From a checkpoint of a small transformer trained on Wikipedia.
Size: width 320, MLP 1728 SwiGLU.
Each number is 500 + 40 x the weight over the matrix's rms, rounded and kept within 0 to 999. Layers, rows and columns count from 0. Numbers have three digits each.

# layer 11 MLP gate, 1728x320, rms 0.183, rows 1329-1416, columns 160-319
475522508464415472560472558520453509533494521513447493569519533506476504509490537460489530487489500531471457474464414496508462463473457472508543504424499489521508585462506502474481536547523497505481562488478491501423470556506460457472512525501508499465478467495591553487490486503454557406570456487506511476524508551475507500559542466481495466508579508509505496439529544491460483467505441547512562521459416517526503568487435479480436481513501393502485518565512512530523503553467484
495526524466534532527519492550512534525432513569513501510466482476543513456541445542532536485482555589492479516482496485528509546452477491520500586554453615430483548543505492433479551529492537514490517540470502569506523486491504457463516494488475478511428465505467486490437528472451475513497489471482472582547553504443470468453414480541475470524527476490445530502565499457465485447468502427482463500490472410449464472562489550548448582470507481478470577534442438399508469536542546
559514542512506513532472536518473523472521538525561544535559574489569514524398443484386497477501523493450434434512485514531545484446482535458555513486496591439567563489445520481450473525485454458448499509449467587426521528520505523500450468493523478457506552506492506522458558520499519510501489407526518517536494546528532505469516467462447490478433463503546531472506491451466476565533515444497517467534540495447451446486564503512471478412555526471524540542518536510557504536492528
433483484563508545545503525525522449523534582464519484496509495474564487503543448499431450456521495535478584534514442512502471531513519439469546450446549459460472443486446471454481482488467476543442441567469513500477499540458472472432569528467470539485496613568481501504482586554500476479555453418495521549479523533543501522531429475430488505538503477494412495441449466506525460469472441549482498487410503465479500496505490477463506526532477512454453446482512501479487503457462498
511508478447449498463568486502526489501545471441501531556477547457499553470479486429458521504509586547504509564483572509567460427422456497547594522566450495521477542458457536462523486533531569508521475460489512549524517529538477556428513491476469492436421531399499453605481535548516422436518451471406418497448506511440482480533503537514544561489394525383495458465532513417477448502485497527525514532481580471448414486520493557432452558485428534533543542531465451534466493528532446
456519465556559527498468437468461470481444472438515488436511517475507448534500473532496497494489481529454547465499526462582441546491557574593437488449377529463624535584509492476508462544519519502483499586488493500484547512428460453519518471566541493462485501490527559519541504488488453428493508494492444477489474567452447476445474406494568477452501537480553523473575495535534564531470481503479527457523439518549414508478486568495498517504462515450510558534534511489511420561487548
501514509455530507498537432458508461442507470558484402537493536474471535537550561534514509447531474517524481438567502558490479520468448459536494401480480548422469464487540509498500433573535476477521570544534505482499534538417555480468533479495524526568522542493434467447478515533486495518529504558497513516460423536470448546582555513507489473509476418481463513511505466553497495563498543507504510498437519471456498557539455564459444523500496489487444550473551478478466505517489548
493479526479569545535516430534492513580412516438455474475469441513502562488464596519438468479468495487485425558527533477577537444536505507531481517468471507439548534470483543487540553464505507523466578550459509371561501565536450560463514473485574535417452417555553518480487464492541513601462509501479523458485447537479412444448586479472475429491494549577490509589482517439465569533489495468438566589520477570508500568486565511564501500424439441511534526491484586445487450543485524
486432460464497504520491444599540538539513562423511483548483518494540520479448546512524462531489534505439520499521476440469524521511414488413467453520517522496483482547510450559546448502517460514474442473554495478503504458450511511529541483512468536455467518491457547537378488542513453531414488489498509461475540479521465524479543503481506421507556553488561491552538484543461527506525566446471573457461473514395609471472505614502509492536444490426509487498518486460533537501500516
444407493553519522538444514520578498520532535482525551478478504501488542553477503540481484489529436550516591432512510516509458518494454490493473528428498523493554544528485499462478562558564523529558479519513499501477452444410496441548505463484497409517532443583521562498466496468487446513454437452464514500453454472453533519520611497503535413484481569471549451554498537502489458489509497503505535485521496501435538442465472530539520522468524516445429469474409526539506630463626489
594536535578524453464498462508420515478564501507482506492493513475609505544479502498538490488524554432509522487514480540467500502428511500506483505486554490507538529450519496478476519481537473512504495532518473501547500507530459518537454557483530483538442517496473449561488511482491520490454556436478458518492552535515537505463544568542512569523557556443569462549518469461544507544499461457539496483523511491462403530458472487552507488543552531530539492491520496467512502476493535
497414520506431520518518514480550504463526474482556551494458477427465514437487526518586472470532496544557472572568517485541540523518407502521487446474527534457490509487558548479502480444501527503506576496529470529406518492484536450444520434451526479460508538427451518508525542434537516504512553515497470547462529501512484520546405481521423429489505499446620476458527465503487482514486593527547488507496553442462493517492505518548538476544506583574478515467501511560482446540552485
477442544450467528504463481504538418449545489438517488437467463490554520474545505546451450573497511518540459516554511478479489482539504455503482502494496459502552483517440541476479435511525452459417522449523532550520504485497504449520446529483624514554462496554491502526464468463474464522509529462536501508469532488432518522533494484515438484461531473530473487522496495489468533426541519599442526490436544439555491489541469453522506470565501467561496512476492376470469494480468581
485452538537555527499480482495537528458460472588482524481511490503428467483518495454489463497495482493473452531427455530490501503524448467445451492516543578578528504565476519487525515527509488520569513551515560478506484530480546517475542539520596480482507449467467428471509523512522419436468521490490529498416520492516443474542539472547532442508565550499464546497459437479549512504469493555514544466533498507530548512464431469543574501496585489503488478497523468459528573516541504
575608521524510451594497536516461513484457456397600476536565463513451503560370499460482520468543533543520563566522489510567463502565616516527587549478538426499553529460452484467482481497496534524592518488546511540519538537597457470445498549526484434490558537547426471493611379508516484470585558481457515527425485531457444533513412563466547543555469554490513586519479518524567519469496528410534447440554491489563491487505476514546448511487488452522568554446471503563541555544468511
463555509516550500519508459499485520593500502494566484498516501558461468491480577473521497473519505488430463487508499496524507552458519501447439499432494437425432492503470518415461465504528500506485508490488509495482552493504485456544548514524534521520529461535481486460483461461504484460510543468489538546449517435531496457512488506536546540472462519581462548509523422510476486491508543445575517508557500466425571538451460551487506475500505623618518485398546524491491450505479512
498459512419500512448440481554487446479503503527555491522533527474579448575484534488434501493494410547429455467451481583502471468506481483483516565457488533520539508522559476515518452464515425458525489537546453513513524490439491477510437552430525458436493455521472519499516518519516434470576495451493495471496422509478530510554463545543489496468533485609486531491538512523453549491468477457463500463510552469506526487466461481498529520469488459497548570498515394500542549421428510
498469502595466510528484508473436460505615504473460445519456510468593512519543494516465469571482511442478480470474440455487522544569553578499456500425515494501492505492414507532587392538465533565584474529509496524517556479571555509500556550539450496552512474509476555509506434524548472537505518393541455512516520424555513534543530448575488469489489436514486512428594527499476453507475479491506434471462506540465451469450494446519458546526445524495509483500413512493543557547512538
515465453462490487458508418552514467475472490434519413514540475454508491479476453503443527501448488598494556468494548567471447512504534456503529490498484532474498506427426527583544445497490504560494525548445553545407490523511577531526503505544488436492502483474483508502537523469396529487491558505494527501444473550529452481523531477523505513532498518485480473492498537507522516484547479443458524478419531470542421477533519425529523471482466565494542498519584543482455546539456546
455481479529477504481511469522509446501534539546503485457474536485470467474529487510546502477408493482491484542486431462524542521474471519530560462489486498444517534492480485444488400494500530556532444571522526543519509512450522471497449436513486451506536538491484459438549430470498501438603498461429548474462518523526453440516446454484544505472511478541513524502506481518485491565410419557581486532515451525512491546483492537496492544550530476530515517424552445533506448482485457
520539481473558510497503421501445542519466534473499499508482475512511506465494491494424495461487484564493591412537453523501470514557492502485481451528528551490543509522445459487538464493471540560508483555502436564485451510433461523577505525598614512506542512509542449473506424507467504559504488561492563516565467575530492506511549515517474459488511538513468483476492597533455485444521500544558514514427476518509536509487570486510457433513495480463494484477494501487549541411468467
519520535539521531454498492490464516450495542501548544490502541497525505534486440456412469477510469532470503486493461518498429496509441477588403541441420545549508509470466538525475426481446431501474474492538507462444474498525562507451532455514543521501509537499466464475485477570444568462549464522616467515467511471489476500424561469485522494478461495548516550501529512524518541476503471524556498538484488408374515518517469524456560559548499578483484485495512448472491478492531499
504485398505521508588527495519488491515530473523465511531502481543609482482489469478502460557503473477524491514508467494533416477495541483463440551538452572538569527556500563513558565462458553504511549543486495534511544501474452474546508485549485578502493476456464499460533563481561494519539538436552491510517478499519465521432509504475466418484520585507562487488476446477484528490550496497460516467467622466460484501448497486559552584566513492526443487522437418498554533501387505
526567499457520575504519511508493544481477536518544482465539514533517437454494492544496501502518458521470492532496494496522481483544529583499516443547556493559451533432595544474566467582491490479449514493519527460406485495505488615513424488531463499519464542440496461520430548519493513444529449492521575504481516583539470479521467527471505583504489554490463503466456535481490534459549485547512502387420463535507570467486532508448498444524459465495471491517456468522485491496448488
504531510446528508432524538523505551480462518491498468510470512445495443494487586483469496492460515507448503563488532427500471498461536551524450531465450521485474449478480541449501517536377457486491500433526535490492494464494552445456442478472557462486483542487531492486525491464528519559478511545522490547550535511563492466448484542518502447511559539485485497440421537447443472531512425451509525455479514505412571528469451474517502469532510549541474437555501558506508514462543555
525541487514515516562590496485461473534507508528470519544546519483524465532474431512493525433502484503514536485494530432571442490550460539494487500508592519503552524593476556448575516485514525553525574530481481581548534501533446547508552453545488480557514458477515470466412551575511529491452467445517498512505516449465494488543492528482469526480570574493433603483516543489459482480560470523507505538534508528537484489511521478482566474537575484442517420499535475604515519449555427
458472529485507547545445460495495480504589468514578558576559513522488470582472412440444571491473505513551427552517483521531536549518491506475448567526529556486509500552475456535580520520479485491503495564526458531471553609480498525470499509561466503534470517470490461497495475459550516541494517497475517460520564515538448522469517427406443441499517436495502511503481505512514488499473557471489538554492438555514578452507544560506481466500500516513480491499461473467484505479538477
554519555498500523546543473464463544476569549528466524504505496552519503440458498503463521520570514501478401447479485564525514494590499552518407411471435512441510447543580516522524423413453523454530528461519551458523488525514468503529468568544570491535431532409471507532535558441490480464569484518504531510532506448498490475426466467554511520566447515499464447485502472461477543414446457476342550429480555526536489517542489418495477519489511496513487464514461465485385552521482488
504507519487484501505462491561452527472511447441489478571567498550485524582487449511486469473507556536452509563520502492522582387612458453397476483542430393472475504479555472454434480489472521469528495473471546570510525492541488427550473518555480481444434500550425481499442481509441477520510489418529495538487522482504564476447495475500577576487476512458498571535538516437477473411451464527553453424427490490520496500459496455594475525566516572519513473540598594430547514492475527
476492579518513499492523477410423533495499568484481500478477569489479504571509435521474545532478547539535536540556512467490537512467493497477461473467504533444459450492518416514449517485609474479483502542502477458417494495564472498506488426440480491501432478434433475565476463476540487516573569509523471480464466538356537517449478539403434575535510539502500507540477511586574441541553540467505464554485441525469544504500535504475481424489498501487541603520410462512531549468488482
482519535552551481478599483454521526539510516505505571424462408508499489476505515563429461484526491507515519525448512515544487472500522533479551455462448520427516501530511496496461419397515532473497469488529543499549542469479464471471549550547482518501533510504421506431458515498490442520550472478515438495550494537573506411479478504459441454526545462488542503468494582498425457548486563582493544539471543512559477485527526503564493457471487473515502581501406524462506555477503455
413508518554485561528511478442561567592460552438486478514491502561451456568504444553576493469442489464511492544501508449532513539546437484494546455497510511447481512541527504474440475436550527499442553550403480452452447498481500557536532429475529468522494506492506550427475494523539571512432463509456503487456504504477511537377528485522483464511576452487465485497566535492488523443544472457464518446422550467522514427462569515398514543524525469463484500487449518611580491522560502
587537581473472518487535544547458505498523455560425496468495449502484466515508480355472570516470376537537515506502447467472513476483534485427498428566456487455542466537465508491476509422539554471441530575495443520471489525474489536476535464550544477418510613559398470569507483507464538513569546425472523481479466408510464518521453464515506476531517519488393477524457550543470565501503608457477479526524464522552460530585488504497525451586538485513452480466458511478533520489541473
477557447455571524533518545492511528510505495414531563410466500496483538488498514519480513506537426514493534495479485456481544475478471499513503523459508531516503498482436499425429485554599484516507477535473528465513541519539490535495507485512474469571536469577462533526467518495514549522401487479503427460508515510477517506504463533500515511520492501495523481517575433506479527524477486559465498521445504452535547485537571515543515532444460562413530580550427508465491489479523502
501449473501511515488493484436509448492407507434552452565483500500504464485467525555474462534454511496497549488472418426469537520433488547513482525541537462511447538503514460507508504523461520550464472481486572492485469579494481529539474489509470495507467433493578463519501524470441462551422506483492554542502519499466464480496483478493494500533468510448511438529487474527494467511500485598514583496457467576486531476537499449436511487528536488513518501498456553574609543494534483
515516478469439471490497457486522576482493528413479545453564468519542497507532520441543456513476574467451509477465474538465480498550432468429452513476514461506470454561515572551484510504447495506539407535488426522439515479516462402538436459396525463470502449455504493468522482438538470530563565571550482473551511502491437538431467478465487498539499533477477529463474448539485403513405490445558515515472492500526471466458480502595465507521477503561622488475493471508456463507507461
420490448518561517480575494470491516474499558422515523495456524427498515510451457552482484482518439495466505572555443527508499522453500559491485521519524466558479535497440518486554452552520505570422470482473435483455466477542488546538484497491446488507552519490457539538468450512449516513427488511458421473457511520518492480423597505471510512506493495462507494518436410519569452461475519493544493527438471530431539521433455442493582470504551535501394472546517557500552495518435529
462508535510522473543538578583414412539544524449452465481491395576529530519469468473502457475428526494496506508500528545513494586483466481519559477485500403449563511487585531502587468607463452453440487506463516480455515540561535553505539526491548549536529514533497530440530429508443508508498491509495466529461525622490532462479457522536529533470450500486480455541496542517553465420488449541475412493511521460474468403454439535441481456514554487595465534551572560543502437478487607
493512519497466485491561426485533529523519570564516466466513478454444535504539510472455489568527532570495470478444445496524513549432432463466508463521479488523576583486534451507470481503542457490456483489442542511452433505450377414452511504442507434443402600520423508492462566447488612435517479490473408525550560482552493538481496486477526481486473471505470534471457545518507442503514472434466492508499504551527493466535474494523454486442516481538453517485473558546559431449533514
548515498540486486538539587481520584540475466472552476478403520573486524494483477530520477575520563544433513519547492505549426536491533450468444498462541518545503504467525464534486472490534492536517553555498512561468500451536504505503498501399519521450476495483480534520514475521514454467549451450432491543556407500489503415498546524578547517513492457511481488560569455558537480535466463501530494430496578541521502563499471488603527437482426476516487517518407550485522471568560623
547536538479534404401510455495516549452566486506543509476557525480532556487485474452473520549461526593581560534485519510505446431555463534519541473520479513512544529475522483520465487467541519446493525546566506536485512490528441463514473482422448471410491486468533456397524524523526525465528492530522506508435471508454533543534536512497511476555477527541434547479495520524489475554487492527497491486489546487535451483469457513521460450479560502504601587522535453453423507477571486
531430476516496560562549587414507485483481444477397445445514479473466487493492495550540495556577591511530497494457481509488434528554449545490507511473494494489484476553522458497537502485449496479507509565492547470578445461478428458456423519508489457449510528523483464528497511491443421487539580541508505517559521560462462460484525479523450473505516442468463539497455473480570504557522504544536524533509544491493524515506455557439507518502496496492522450458552496492449527543474496
554452477502473506526569474427544513489511476493513504499486505470465507480471488509425548528450463515420512501524500521455467496528511525421427478449460425538458469497503468490477481484513466472476519545506443501455478503479491529559523467516382557480477443470511509496421572511467527509535510501447527563510523500470519473562485446571454474574467475449479518504558578436532456509571499482537486506445482476529471464476476406545531549494422517479488499492532473590448488507499535
459528453514488476464488468494586546456514500502477535562487434499513520514466494452497533486558508489542448516544567464570439467549571472572524472502529536412454466509473478475456521437440501432547514459527532547515512468525595543513533502547556535439455551586515499438541511501545554530491544516565504583544520506515509454545527557530453484524521482557540495486495523468499502497499591500471540510504511494488481528542506447492448443542457411420478532505492544500454458473473538
517499532578504517539459438472595462368448498510527508494478460487480430525476462439509497490543491493507487526471510472536512468455480516485544527474529510473490568518444463528539515542463531565496511551459529500559532561544509531491508423589480523489428458550501418545441512496421541510520516435512557527488495548583458522542514548499504479517492560544506509506510539480527480493502500495511584546509482540470471499468470473434493494514475484447455566500502502538507527474510461
496400542496500518496468541489557525472481486481446464481401537538479506515582566541455479481536472510507493525521491453605480502534391556522540506541538475481500545447503581535496551619542630367508494505490546517507459453448517490520426537476552453458542532464485474577454436500437467500520512438434580542573468449508524551519497536513576528521459479493526499515462418487447498444527498512421441538453518520501563497460506513515437465546465509533501528474513510454470516439439546
497510549556521456422535568474499524491551460528440493479505568483511458533491527469496518529498564481518480572503536471604515474498458560549519505459492555429506549471447517477460554559502491561527494523480519496491499515565583502472530467512501491494468492498456530506499554417505387495434563451507508453450558454494533570520451555530489469487526475442436538511532465413513428428429509500570496516556479511445498480444501514428469432472529472498538549491518475484480453466556449
456483522499530448512457476465545531548576577493464519472480542437567538472483533562487479488494467478479466537563537487452540489430490554469490572507547521477458534521522540510485525442506507476498568527535441535503521491553449467500490489489536505495466385512459446471499475535459460485404470508516482577524520544498498569496490509473552414542516489518513495489516479506560538469489463491467547483478544531524495506521508393514441484507471496527500552448441462506511510525500496
476441510433529506496424584505511458485491515452541557494493517520556457510515537523444434488477497477511500565534429489575553530482462519479557463487521431410560541537512575515489509503455581436509431439452533518453456531433481506462561448472538554490539556547454565542453443594510456528499527461465486485496478538476466521484569496533511526456485510523547497528544483548524528481550499512488473440478450510415562431479559543549610521457491585454503508483437522525504495565476483
510507526501430483408537496508457566519475477531458606495491558526491519503451588520454569544582437562508502528526501555505457536514572532442514479522543521446546500448537524564553510530514461526478497479466540531489479567455559549508432549490482480536466504486441461476516512488483506494492499504521464450542558459486530478489524506539471506542542448489569466522464524466532498476554431449439517491463556506598489513477475432451550380465426508423577478465460498472474582524494515
574504499454543540504435486525496516517416511490513539499563558515527499547504447436499498430514471451426604511459487499478509507490483428516509537459442508526530489470499490494544538461524499515499530524444523495514522518507418506536509445453501547528421543526481418446522541505544486489530528476475524481540530493557471493541516551495518476437473514469480419419458553490450429466496478519557431601400570490398528536357515555492521476521471455468488520473468522503566532488552506
511544476563454501493526432554540568493510557521534460512451513510500544503498507504519463570487477514510512532506418472458533462516500552493470491549506486543465554494447549531526578505427495549500501519523502471563486526509463549541589505493427456551468465457445569531508399484516500422394518509518507464527507447519556499450491553529552374490589534437568506481458507419536495603470512494531423451422502513444390501490523531475467496516555503570486520531450499517489515516492467
488496481459508516462515527509529508566488473482568468548591493536566473511492527509529458551461453473466544400508527456492597464489450461478461431477483508471521413514568407444447500433550510509477469478478465522494563466462509548474514539457508552497503568537461458553468505517498514495473484527521509481530553505494515466462426515479499515552489529507557477498497516500448447512554448501516496490556513522437521467466491510527456506531473523545469426548453452511554469457492526
552506501540503539425511460531495473494521526466451555537504507497510501475471496452476486511498546457526482456466523587498476504514508493392536482534501524501536500489514479529475459512514562534507462506460469503516455524488467517552495569553472463486549467498542493454522499458537407475487572457476552472515491480557401529470488492565519539489500469485497482518590502542498488535573478467503434426496489551563492477538479479411537561512443523517481512501450493518529501531510493
489534454528489524483532560500471572473509528429476423463449501514493517529524491587472436485532468490526472505434511475525425457481503478499459572488434478481517492507519487542484468436511543479489434524491512510487497468514455548544456488486513496555503525497482550460487501496475522480505518527536575515476493548537522504522495494499553507439554515473458539533585543517481478437574512496477506467511462545566485511438542555537537438530499532458448458452552502470600549473485568
493500552494506566517457479452403510517536496441613515483532431497402555487412577436511536500465567549485483502502502535469526475394498538504474490508530474491520422543518508526471559523480512505533573517531519569540519463469437479498528538528509529450523496425568502504548519415636533494517512498449407570523457410473528569538479520450516468521482513544544514536509514578489553484403555460446521467487505535500526375543462544541476508439542503525558512554536513485540457495494459
494511436472481553589534478464512459483539474528498504499581591490468547480446431490483494473479443468462516491536495544481486547438528439465513500519481456435496446504578463529538506465547494580521456477519561517489502545525513483457442492483492465460522499522532395452421514476520480449526528504477503517560521498523599416490452582513513505454470500474531572407511475467520461468444439445516471503486539571515530510499464558521510511460483551506485486495521553548476567485503519
441464511442566466444508444530478446513451520550445471491465522483521532481443536545462456493503432456492448421549409492570445537542450454553530516489444436557513517505542481491518442464470412496495460542530527530469530569548459545492423500463566491491407421469481443545488539449468406499515488530499577472554536479422506411506528465441528465476501467497501509381525514489477504510521525469481409432463458508469498532516531502480526435521514528545499459593494436452494524490592517
514512498505500464528515433538519562469439505469532585439463440443496467514499541459434478438486522502553557481487539539498473418470442476540425494502497461447526555402423550368499380513541459514522527546535543441519439496566508458432411501490506484545568509481463497564487509537482539435538516451534505502507540534439521464547524515514523516562504474466475436467488500600480505435436487491519475497541513480487434487490515462503496484474505491557495467590456516458555443459478480
492478440570514456519517490523465542550521420460541417490528519502560398478520513447523532573498506537524484491562529585476520417497454485609495473553480512564527543514482505416509475439599509486480520483583508473508516563445532436445516606473498543497454469518475490535495467499534512524503426462421472521478546469488487509530452488496491457552509506511430520497458466598595475504472473478492456501503480518525466541540485512528464610536462476488485447525456463527469612481535497
488485501577506512469479582482473553575522529522473531533513524519421487566503479493577445513487534458514490563461480480482524452439478477482414470517547502519473533424441506540480527552484581530565513578522462516500459551494496562551493515521491490478480589474498523535506501475485464503481496490523559555519505582444494484515516491519512556551478500562486466567464539479518481586555492484459491444491529494513507525534460566570537479565525491476437480525552566491545482528528536
533525499493474452500471518470453515459556606544497452527503480552509529460488427422499429469390542492458487494581552418486449497504512467595472519501516482504547528509508494485458507488486505466512434508503480548532497458554574524510508502462449492495471501497547467431447486546514468523527557467529534520484460543434481513476515501500565456518553503501460444526507558483499518503484427524466478475528535461562592541491574531517450510589461485569466459499438569436489532511503527
471512479508491477585522541479455484454533512537488594485485493485467483548455550567514489464450423470456560533458516569530470473521499561465467531472418505475459486465445604483528491486476507509518495524505452489396491476506500447489570533407505529528625580529492533462451495468531512526532491484587451552526488453494511575511489475445453503524490523508503520543424518479543422480511491451574561564473564424458559477480528536460463466557506546478541487399447552545556566549497499
499521464487554518539413386493514554480507477466434495447498473501488501496491495548491452560443479543436644515481434496553493513499501491528537566510511497510502588494546504479518484556534495484536496462499568473491505525564444446461439488482482512510457533466483535517506519487503551537504513519513504555446519481443504503486547535505495543500494537456487483509542550481492454556515505542495558501514499481516505426483498504505436518478442555614485497455460431550425466448543552
438481480518456404477514431520448473489491485408466517545474473469562580527532508493468509425463521531484511481544521541514506516506486460458480523444425400443582513520464488415509559519503553562471496491451484496456526545472463416474510450599484518568536541460432520527501521465540519579521529557489437570543516552523489472509513428416533525528441573522483570532482474500531542528528518502547503567496524536553460503432547519483457481518460572471442457482468512385497553465508508
485513509467553461452444534527459512509514567452441545520510479468509560530580466508526481551429541495491526482493472498576535518529531471547515470478554482476522528535533492529546498550505480499522454538493469499475524435505521438495454517510557568536571487494437509491529509531481522458471494497487423584520546516537484468521517466442513547501484523492480506567537541496531581502482523528536498483510467528508471433452452470536541488491468443559469487520527472490470512437482560
469520551496500561547503561532574493528571495546566470507540504437456475493494453474518562425513444609420523489478536518519548549506495500520486484450528509518478538483442481421506485528524478502514482594477495417483496515456505488484505479559563566489559506522526469519438484513557514424450498500389511554510504523516489473491457565477496433545447519506517536431420504536486500459498514520426481439502525506500520549503499529441503528533538535488427452461475374471467523515476554
475523502532464538602432501531504453579469522497587477487495529502486575511481436493456449415520483529528520448525501560521437497496446534561503560531417547562473551591498489432510461491509561514518485537517443556490428516512541503505511546503526556561472509505459473478458579529539474589546438466502488471521494479471491551455483512542586485479534470447482459487543487454437523538476520461528471485477470449523578423553510540574491482491578572486472512509501550483521478536486520
498574586479570493547529484540487520472463458516481558559499548531473486480502569470467512498468564506562485494502482499495505487547499516524536496540497488486561549518523524551471464586517552571532497457507496480461593531440474459571430501511453450498503555457455491440503449530512475527480494495492550515525506535586570492468542488473560490481510472529505550467537510470516457500392509492565494487540497480458589473566458561494428545490554509492507486450496561625471464434479554
533518487498560460527494475528472530541429441488388526416499555453540520492455518513554501507515463473424508490432491412551410480494564518456463512459465453507535560486441529493510479475470496469544507471572519505505491517520481518459483470504535523471497450489508518511498456565390520519485498531499522438535441607552474451495456582468518423416439550475540523496517513525550503496416475536489451445524438509468503536494582502490475558499497498513418526504553488447474490462552428
443558470530472561573511494466562463532428463528494520447505533469466432497504533464525487474479512580521461482526545503496455470492529494512544530427558511464508483426510580523503558505522449539525539543420500540457504497522531509471604563488513591487535518431516538523485449560466522441450514486476499564491533518435422505511484436505527526497511472507538441497537491459508477522454509518523439536510428538515491525435507536485480508533427535461484530492473528539537443463506560
500511475481449534539509485467504482522535501510519502532546525475440417541596466513504486462526537546552479427529471454468500499490544485455451518452403514510468471487506502515512515489509476501456510464478434564548482549485520549425509588498560485454497468500558403500541467524489428468477460493418444407511549522432446494553559558519442436516521430550472495471477445572512472501529576542490492481498458462492501514476479438571475541480510502523491499508496423480487507474518464
474547514537530479501515501461527468484439476457479424514508458452441502445460533500491465497504483562472424445509512498398453467501525560531517535579479488452436487480512454428474474490545495490524493535456514514510460575447464508515482470566501514535474485553409470501499569493502528556560514505410544447471521525460502547496525515547550528552500565463559489523496453465507462523447486541502523470510521580517467455450503527472452521444515562543436504552487466486480514542499508
440447501480495506497516467511511485532537517531554536455551497411460556435497449557501543449497451453536510501519457501484555457568497484458471481525445556441449548528486541457476485482477508541526475442597491501498501500504512551446500518575438416515421465521500537459506470535525519563488531506556424517426540471483540422504504506530486473577500574515503495531477488444509481456488445536551440561455547441504462532525489495547493462494446471503480458473509510524492424501545469
447410498469517442468515454491447567510513475472539551604548489492483499399505528452455542527478541479495490466494544525504532518492510484503442487500462477537441455491578565460557482569540453543521521540538535445433577399448462510456441524550549550549513527448509542513572431469526520501532511433503526456527525517536484487476513491526502548519540502468486534571559469487552513463552520463568382498522507534517517499553477504457484455564505561484458527407486469516495550534507508
459481420464508386500526481420489532540544560495502496466536483488523456576484521519534585524499479537576516525457548466474519502529508442554470476471437480448440488442509529488476477487485467559563544474466576485536516481538456519573440536472523505527467577567513496556513492507497547492433548458474492475522488507506522488553474546523468571556459497471467486547455509441506445495500410514530437469521519555535474528470500456466506520480492489480536507520552521517495499429464499
467473483508588561445504484515509541495453549475512463486488460491511444524432543487467530460452482520489508478530522490517497551489488544509457513528499535559496397540568434429502475500514457515447494495554493547560525516503495524457452514509487467535492467530513510497500492493551589473512518503521537565495538523518475523534561470586461500533471503460492525442486499492572411438506487529460452468503508533526442498441473468567470477528428514519520544459540482504405446460516494
466499450470480493495484495564481535409509489475400514446404500528536550488464490510469467524590470566508539520461494472541459437468446439409510436478519532470542597515486542443545387505580533512418476518562417514444398566404484462494512475456571501485422553460477571501487516564542524445498468512506445502562512481451462461537541438519559450525530502562452504545435537582432472456586535522489502490464537527477466546502573562464471502502498524544493543554514513515500528551521472
456544550559475439478430509520437501435526494461490533559445509470532542585501550439473479544511541490514544502528547532571457548471449423517489500417458416410472521534535481565475502553451536542543515450492566463510499494522568456465510482519508516571491495538430474421468495496582497551451410516463519507474516461448521584518516468490473601489476442563557591459495490463492472584568544504466503436495528521444525514466436454443516481529489478538567542502507494535462485472555505
512470554467472481507503585485466526502466541515504508464538569542450476455481441500508477518555554572519520519498451491452438510481550492495537524512490543520524428529493581593508466508573495499553496549490489537435518561480576510522533527524578469479486509466490491556521566508442472495544460571552525534464468492496453525487524491452477398511504491519446484540465532518455425461522490482538537483481536442463539413510500457576437515452522471529405486513511413551551533378449454
481551572596485508500466457511477462498483543531439492524448455470466553405432512442419496501489450523526471458569514464482457437536512459577514456408463545509493500415520481422475566467550595471429485518480528470548480535487541586478514432394530510548457506485458500489493557527523507501487563507536532467528511487521428503456493535466531444450537488479508484464543540439471508540479488560541426530500530500452516504491490522460507459557407500469499508436499481468556556494577476
488520571526529538537512463501553485565472467488502548544483481455530428530466528484516477446514491511530519455454505490493518498533449554508546488499518546520501531539537470470466487542504438542548462458550410489584492551476496560518525451481507533443447401533482527519503416509455508459555497446546494399521515438452526452511494525528450511540444524431510534485460551573461518461465494542518539457478463438539485508477524536475581510522493519489567450501515499447436555529504502
559462454524500470492485482472553479561477495460491428496521511508507412530520431544456538543507489604557453451517491500502475461526489521505474457486530522554539487539498469510520560539526471514473499464538432573489479543467474428463454470482496547491513453535537415519469484482501457404513542530486514469566519587481482491517513495554470451476518465510562484544525457485438518504477469467515614490452519496578535428486552529504535532495518515436454505557504506424507565498457480
545384534530556477577483489449566535471502520460524560461461570491507478510482551439502475477507499453471461507503489553514538521465463499475505510410492498508542570411540470457517475544524505496515563490463484556529455537411496446512481449449533544495500469459478536487516546506486471468505490499487420405596519491454497582548573463553469406534523546536442462507426428472462553449503435517403489472482544406577486495520571490520506459567511407552446520535538484438498590508500548
447511474558498459509521462473567574496506433499509491515602481500452475476525474499419481456529453550456470461540491503457498567489482514431565462514496448477461459480535470468503488526510452494557542541499511461483488477482474529532477527507562481466465523502469497481419545454455570414556485382469476506454547516484502503505469471538526526523475552620548557476477510493440505469500540455556424472519501469494512534501471509576507496507512488554533553586495527506493551536544525
515505509495507509499499458510438565468525522463545471489471523503514521452537490479501497456568448495492500470467417500482478537480456523494521489521497510521474420458493521459479440513540544466481502514453601584508556540542539511593514546498573493486460502455518474515484508512519482491531478516424582440496541479505471522569475525521480537518542463468461557499548488528490475523502503429522501503487464475556523523599483483464486542513480592509607436512546537541485455526475468
524527396471492519535515468536512515466415449478565547519459561543492542412506522486514466540518511531454538523521434459569499509526531535500552521471504566520418517446504482403398450507561562515470445564533533542536588502479539525480526537536524506434468564514489566474542507492434517544513455455531510529475532427443467494441532492544516509533501525523536538488539480497471474537509479330527457568465482556527475480486512500485517485474415505491523533529573535499484465435530496
514452481540509551456468544492546501441530507517447535533478497478477509474491562541496453513542480517490466476514509506542443452458600513525485540481500475511450487451467514527463501508538468506519541465581496511499469511461506434455490537480406478516541513448525499514509484466477530442518524487496434522495413485511466502570496494500473503451509496534509585499513422527428566447520506567568552511528500478465499512462507461567559513503529547524528477458471451505481461511561525